From a checkpoint of a small transformer trained on Wikipedia.
Size: 14 layers, MLP 768 GELU, 9.56M parameters.
Training: a variant of Muon for these matrices, 217M tokens, 13227 steps.
Each number is 128 + 32 x the weight over the matrix's rms, rounded and kept within 0 to 255. Layers, rows and columns count from 0. Numbers have three digits each.

# down: layer 3 MLP down (transposed), 768x192, rms 0.184, rows 535-566, columns 0-95
# up: layer 3 MLP up, 768x192, rms 0.136, rows 536-567, columns 0-95
down535:142100143160126111119122122134153123138113111143149148109151112127150116137097125115140109121095145148151111138105128139117131146123109144124114116143151142135182127127104131145177126112108118149121118118137116174145127124148130099138114136126145115115115101102160157163116148136108158071
up536:083117159120117119097099076087139132090097127089125140151101106088159105148117098140141167179077155167138141161094148157105105096167158072135095124173100162127122125068119146107189166204138121125154134135142155127109143156124097173132108119134177175115131163146110068063072150126165058143
down536:083122172147148087139098122127119110096143127091098126159074110135084089156133143143159170178116114106132083108112155102169158116124130084088174088093114141129103128119089097122122149147111098112142190122075122183116150162108081165116145147135189159097171136181102173129130117189152076122
up537:114120131092080123124089138095123094093137156111131071167100088110096164129121120172169144120157071148129076160129150093141117161139083151096119137120041146124167142128137082095154111150153153149138133156150130173133130135153080096157109123123112083115157166168131125139225084098137138122
down537:137085153126079095139156166113076088149145123135146098138192205112108162129126122122147131123087162156153129106079123111147160104109152091152093114175148115121123117156125102128076133139165085138104097140143136120135095127109142148145161102119164103116157123163166104059131111160126105104
up538:120106157093024202147129092164083042167170088138113111082134109095077130123177086128195120195149115096154190108086131085114043181122142137073156150082121138123096098086069095082170162140173147164066096178179067105112155154136082105192116147145097187191148127121142097170081208138131158187
down538:170198119113102155140107082124104115118110216176103124121205119093140047096202141151182135169162116126176194092105109115091144109084138198090124155131107144136108092104149153067165145140183080094071060191161100132071189135220133127129126145119130111107105116149131123139144156105119096166
up539:106125197185103170131139113140153119114175139090102132156134143123122078164112150152119157111100172147153105145201104091155125131064182076138132122107114119157118100126119158096132106124096116105081094119158180111119142082129056127125083077059164162122108126138092053127181141118149069115
down539:070144108112158173165116080175135082099151112091157116122133098128152133143107149125140146126111116154099089149102129072094128169099097130082163145140143075141158185132097142149079103125136092123143159152090109107163115156174144113170154119104125182110133140129104108143171139152133108170
up540:145131140141142133061095064146097110118098097087108138049076145136080155197167063169144152136143092122141091123119128144090135117095119126137066129137144117161107113107054131096088175115135115108108107147171174138136097097121164123098111113110109129169097148115139136144120135115105108137
down540:187163129110120155113144125154085093176101097159135077112110079084098138136129120111110100126126134159106176131100101150118147117095083124156111122129140108142167105140128061142127161142078111061100098118176122183143148163167140157089109171115165154151077106116166164134134118094092124166
up541:150091143187111077107045117106208163104088133110067113087123136148123118118130169108109084082143137161106098112158136215118119110127158131112110101139115140124077178115138151174207133097145165169091157145147147138123170128186121142099130157156107175150195137161113097148113120100164111176
down541:150166121117096137092206137127090110147090086154179148156125160128138122124133139073142129132083188092161133180134100102087182088158114137106117127100153116153109096125119128084136099135200102071114105144110073161123108107132095157101153117126155144130108131071124138046116107157101181108
up542:156121186060154179073115165189119069116144154145087056144116085126152154135130172109157122137129109133129117155173146137169104146197131141117143092098122152106142147129096123156148130163112119142161118132112128127157123114139098140128126130116144144131106136169116105136114069070147158142
down542:093059101074130129112114135177195157080130162141099123108150041093132168090160110149114107195164092113168109157168154111122092141147110118128126148143095145139161173152103182139136112141133126078135111157130141114127136136151140123176111143094106134115134120086159104191110118118175129082
up543:131093109108120122144110153099109122149167118154105108128237114146106208190120074120159200069116240134117123109012144074198097118143136144091146065090125087128146224177092142072068103156078148139140114151162082137197154179095141053032143180075179121175145088148114103130186123100197146158
down543:206083025126132156129095124129000133086126215188076204140189083160111046123073095176147236129090151100120093126085091129132058114170081088173123069102161226159129094140085207057136099159149065096155084142123106153210095126113205122102209111126193062170116095186110085145255122112239096159
up544:119058162063131178154092125223115076128168149089143154193099114152150074089142119131133161122159080129163113136164159138143109125153124094081106151129100146077095096144096135111108094101002110114116120119150167128166109121119049151100136132100158099167166125135136147145143137125120179158
down544:125076161131139165182108114134159172107135190097132103150123154159106131129132058136100140069163130042120111142153081134076097086141090085151166104150134138124144151132090124122122152104124139092134120102151203174168155158108059143146110079146183141104131093155133115075163198072152175151
up545:093109104097124101144106115149083125187083104127142101165139157183129139113102160101103137115145175121170164156137126071135134087135152064147137084127149116057178147077150102129109086123162170185144107146125132136168142124186151163136162115107152130149163067101099145137130145171142158091
down545:144096196116117123145147120160117041163110122122175074170132153134119092145080102137125129197105162112156105046113072106151111051084133139121189106114125167151162117069119083103147125153137154179153174161155108101134132121150181153131082135097141135159172203083122178100142076154086178179
up546:176125116096129116159117136113145094102143124137182128098129095171147108124092148080184109140162129155115134159156149119098126092112086156127115139141145061076177159081104113176134141120132121137135146107140088159193075160105126139209148163143136086147124128116144122145131068138171100115
down546:101112124125172127115110095165139127144123091104135147116138100096095105146158152087189058147089103154170098194148107130122144083150103120123124079144108137091215141082163174072127141068152088087123092143107118138149130150148137170175163109144137128100148122143154182134100117096142103112
up547:145066093043121151144118103179148096134159109148073161135141140146108156071142186124169162127147152142121120176155189069113119198131060094139093146121157170103172153045115161157089172116183138193198136172107063129193121127118127147133126180201069121124128136101199089115100099119084075072
down547:121110113153055178077172127125126136139106126122128156123182097166074175154053125169111097218150159100037082136093080109132150103152085113126102079147122181130105135092177101164137135203136156168118208153143101153128119140064136123125090158103047141120151093138101084177081143160145128189
up548:087123114113100091069147072152179173088141135181108153108071133058094122156075075106144113142176084063118150116118129090053106115081192176215137114077106101213140110137102129124130107096073168112121201172139128119156114097192155113165096169080084114146103158220116144146123137111121128136
down548:131103082079191106153090132127108129143129139190183146143080157112168134128138133131081140188181065125103119119101121180109132111135167194148188148056189107122157160196113094164165158167168062108130162150089076086149134093160161116173164135117184137087078047074143122106122152184154120077
up549:104104156165123124132132133118131159133131144117124120126117131107103134118129097138142119122148138163124140156147123141125116138144123164113135124151114124104118149111157141125128120162131132103118152114127135164149135129127117119107115136124137133099110132126109110105122130102110134104
down549:122118146124125148114140121139150130146113158126119104128130134105144113119139141153101112133148129120163101143138105124121146128098116147131089149139102111093134118105139120126137099136129157125133136113135146158135117136149145107123122144103138153137110114133157144141123132072112114110
up550:162135105116185125096091143128146161100123150132150149165137098131137164113127095113145116104118139120131131133095150102129150133164180135130141121168140159113101128100144117136120120072113139215088095122073100135132153094212111101163100137120157139156119154086095144133138112113129118093
down550:191112138101106104145138096136079134121116123137121150120110153148166101119123116076111107094114116097103155164131151094107136080145172095139190128090173154139164048157130111105069115081147131115097130133151174136133193149197114142160155158125145116067137108137107130170110153137160175099
up551:105120138052095144144165140209131098141101109150132077148115155120145117096122191128108126139157142113105141099098130157152109157153075114169153044104142078111167152113103077167167145094090149159135184180123113088131127114145110128146130101147161147121114160106165114110108159115143123127
down551:122092073145161149137163140145122147130099134161148092100118144112083148139151164091195159147144111163063089100148174146119143077165154122130109123146124045134117111131173070129164058133157166103144079143162134120139130089112147066102131135199152102184159140129126098101103105153141124130
up552:106165165170106124073104078168138160144134104100074115136066117088148133136141169173124163119098110081156174135077155177179110109071120086093128143120114073156142081207115132132133137153174143094100094154093138141158130087118116138170092139142174131152110088155091119152081095140102124173
down552:149115098120142117108100126154155142116157117127111040084185137082086138207108105070103121193094202120109147129116152110131165143133099162083116146135145081092108152061182157147107093142164114119127113086147157092119160198150171155101100091130130127168102154095171104148144189142128177138
up553:121161098184099118126083129162116088069145064157141113121123097152066122104129199148087128180169066090125054140107061085067106133130152174110049111128097132132140136066083078157179108090106177166058224222112162130148101056079147095146128101230095152083107108213126156122085177118131122214
down553:099093140110087109106112178102074165164109107143095149109110176221099119109129146108089165088094148181125142072101128129030099136146123115171106137072116091153104148122136196149121108122135143126161150164117086194132114084123174109104062162095107111157108156056098184149108145134179141137
up554:121128137107099144096151082142146057103125124142106126132157095119093104198156149135152104083128161127129163153072107117141106106129080134136085054116082192110158108140141118199153132130155105130079159125125112116126088152110163190128135143130198103187108135191115167138086182113129134116
down554:170140124123136173066104069142143068097159175151152107081174085103089132129144133145174131157099157101163114095152103156100119136147133117101116066104128159138150094094176095129215123133142099129124128100145133231097104137146114153152098132173093108190103134151094169126079166122129173129
up555:083077150166133072080093093188155147143166149143140128100150131088111177146121115135200127145132136155137165188135113175139154140095052087145070118109096077121164102097190068128079111183110158120087157057123171097047101111132142146163126114074164124131122118140126167073108104162169116091
down555:144123129132114118157111142057143195088155130147121143130194147121219142148094125132118127106189133110058152088090136120192056145109161116098144162093173103083107131154131168146145135099138112134121110151184087202112131096164133092121102093149039119065130184188162101067108157140147108102
up556:150172103148069089143094143111115159128163130085116133094152137138105138134129173110144148115107149099137110115185127066089178130142115139085099139178113143058146146138059151157142152065185163204198081096134110112141133102112163082154093201085136109131074138173159133152108087099146122173
down556:151169151146104134153010120152129045124147137174157140159163166146183110167086164117107150082145185123131157127097167148190050139120090132177172091066195102129164154100107113071181154147176118100128108133111190137134131159151091128056175188086107212191132171161148146156145058116143123070
up557:117166153120130223122121126114101108117169144095134101155123128159202115110153163150108077235128143119125128107127144155112124127172131118136077096138129098176097148144103130124155136090101091126122109156163073139126137117165113106138084147192149123143163115099106173098101160150114117169
down557:161118092132105097101152127131134232114087115124146070126124157100105175134125067047119174108094145136091158124115102139098131124070128090099160118166133188131140078104209088100130119170124061116122179162070151115104107131125166104163135157170077126142130123116143090123088091150127132129
up558:119106106109120142099094162171144113134157121095145125145136114111114121117100202149099147149101113108130096126059164136103114132160103155146113142151102114106148114128104131128162128120087169116146118116161119094125138132121137173133110142111150161117178150128184083126153158098101102124
down558:091095149085127145116121144160148138119107134145123158150153096148114177138079131118145151090099095103169086155128123093103108142095136148121138116138114101105132140118143154129153194196119155149198104113182194155174193144070148143098097125123178074103121103092168150087087155136097130117
up559:107094171178103160091144105190114137085094105059138152135131126088098164157139152139167137105150115149091097155094089145085118130162108144105114124106093101115150126150077107175082113095063135125094083186096116142157134033142117093173111091174135135150120159100118204140204133162139151125
down559:118107135130136138100115112082198173039112091109172137149112135105092193052139154127101152088123119162118123182179130126140143183124143165177175148115093134118133161068126161118095164131147069194108116156087187106156153134137145125150174090136139155174095106080124143135159113084138183079
up560:092092115069138141160148091216113118082165083091176100140168104131142106153147173100135088099099117150112132081104147175154097138149182141097075138153126149112146062128137150098107121104122133135126123103074143076109144133084170097101133160105134166137148089125099104163100143124123127133
down560:145108146130169142118209124127121143106148125120099108151109140070076153139141112130132138137123151143102102121166105113135134141103132163129131115153126131161102125115165120122090121104132037155116104151148097103097110095159108140110123158166177101133129197172118102130138109150110135140
up561:134131114102115087127105167144084107086124080148191143139065164105093118079095107145163163120106101162136082138189122097124126125061090051138130177103091151148133121111111096134104091117087159163153165173126150103131106105103094085118057139117170145179120132082180103154131175088198098115
down561:133144082095175137177141139184114157115093090122136109143093132131116156162165150118130156092134133110177118118154122190095111176122112171084161167118115158102102135116175172186186136088144138137106202118137129126124124137103134180109104109156134117183115117169112070075143111173088071146
up562:093154168140120131140147136139100141160098147156124129144158097150137170138103104137197140089152107150133163087138138101124100152148120160048158137106120157143166156106130096081044101095141146117098124152122094192159135139101173119190107129199140178093108099116209129112115082122136088207
down562:113205119135148168105072162167091113066135091121154147098109102151099088134129094174143156144094165094163155166166130093144112146135164136118162115073208159158112132119110158112122108126128179147148131107114045103133098118097131109166179183124144089098107137106154112114124129152097145134
up563:065131078156110181150055057171158176147146095134097118102142084098112141158151117169110155202123144163191089092136105096170109134127119118117137151161105086029161144116123099142136077072193186134130119165138165213102093089101159083150087098153107157099141106153150091106178131107099167209
down563:132145141229097084134050126108121168183155120111167138182164129088116131120111159107084230104179126149160105089164155168145112079131166127039102164148138091132153156165149138156007124092088148156154093115079182136127123084073149147150075163124129178138219180095068202114210079158152167110
up564:078094205161047174102072142138133101166162149107127141114171140085091142093129171135118132127180160078136153106163207117140145069065063133095122150116124047089024146101076121124142099173031130138098127155142118206136125087159171106058108152123113122113124186126065123120153091092196145144
down564:100129146152154108139149135134104164115155106122125125126134093193173117102173130051149125091094148102131148063142084143115114090101142058164119217178142104193127123159126122174182153093125109149097135145118138103092146075052163095111147149109101130162080111153210178120143121136095104118
up565:153173112144185109161174105176113158097083094207059170041182120084079140128101139114207130103108081095118091146127084175084048107103132132070166118109179136125177064118143125125165067104129148151149073133051161112103140092156122156168129148167188133116129111130147126159067109127121107114
down565:137134185117138196133126127121173120063151111151166125135066153161129207115138175080157144120117133130112065109153078170159167109127097159079166060116122103159100105114175055106166139136092111030075112179053123106122098140097133167100118149112153123073162130110098122068185138084145153122
up566:100074036137132145215183086123215142127036107144129210173130067172163018155089095096000071063105153085161014108073155148083068171075126059084109193185122144139185140191137146129150177043131208145121165099122109151150177132129179149114117123104186179219146136193206093151105164144092152041
down566:183124171168131108154144094102184207159123149106069182105170138070067204104149110105088124100096148070102091080079151149118145118075128147193172000166140218150149136115098110152160121193111163165070089167120117193119072103049114082073139090143158121167146079171199113152168198150143169064
up567:106092158173182109099102122112127051120157168139056086232127076047149106050128161141081123115048101108158103163117160120152108154056142157128153175136114158127090148128186114079191110118135132116064109086110068181104094070102162136094109089120151126111122171181140112174176078109077024209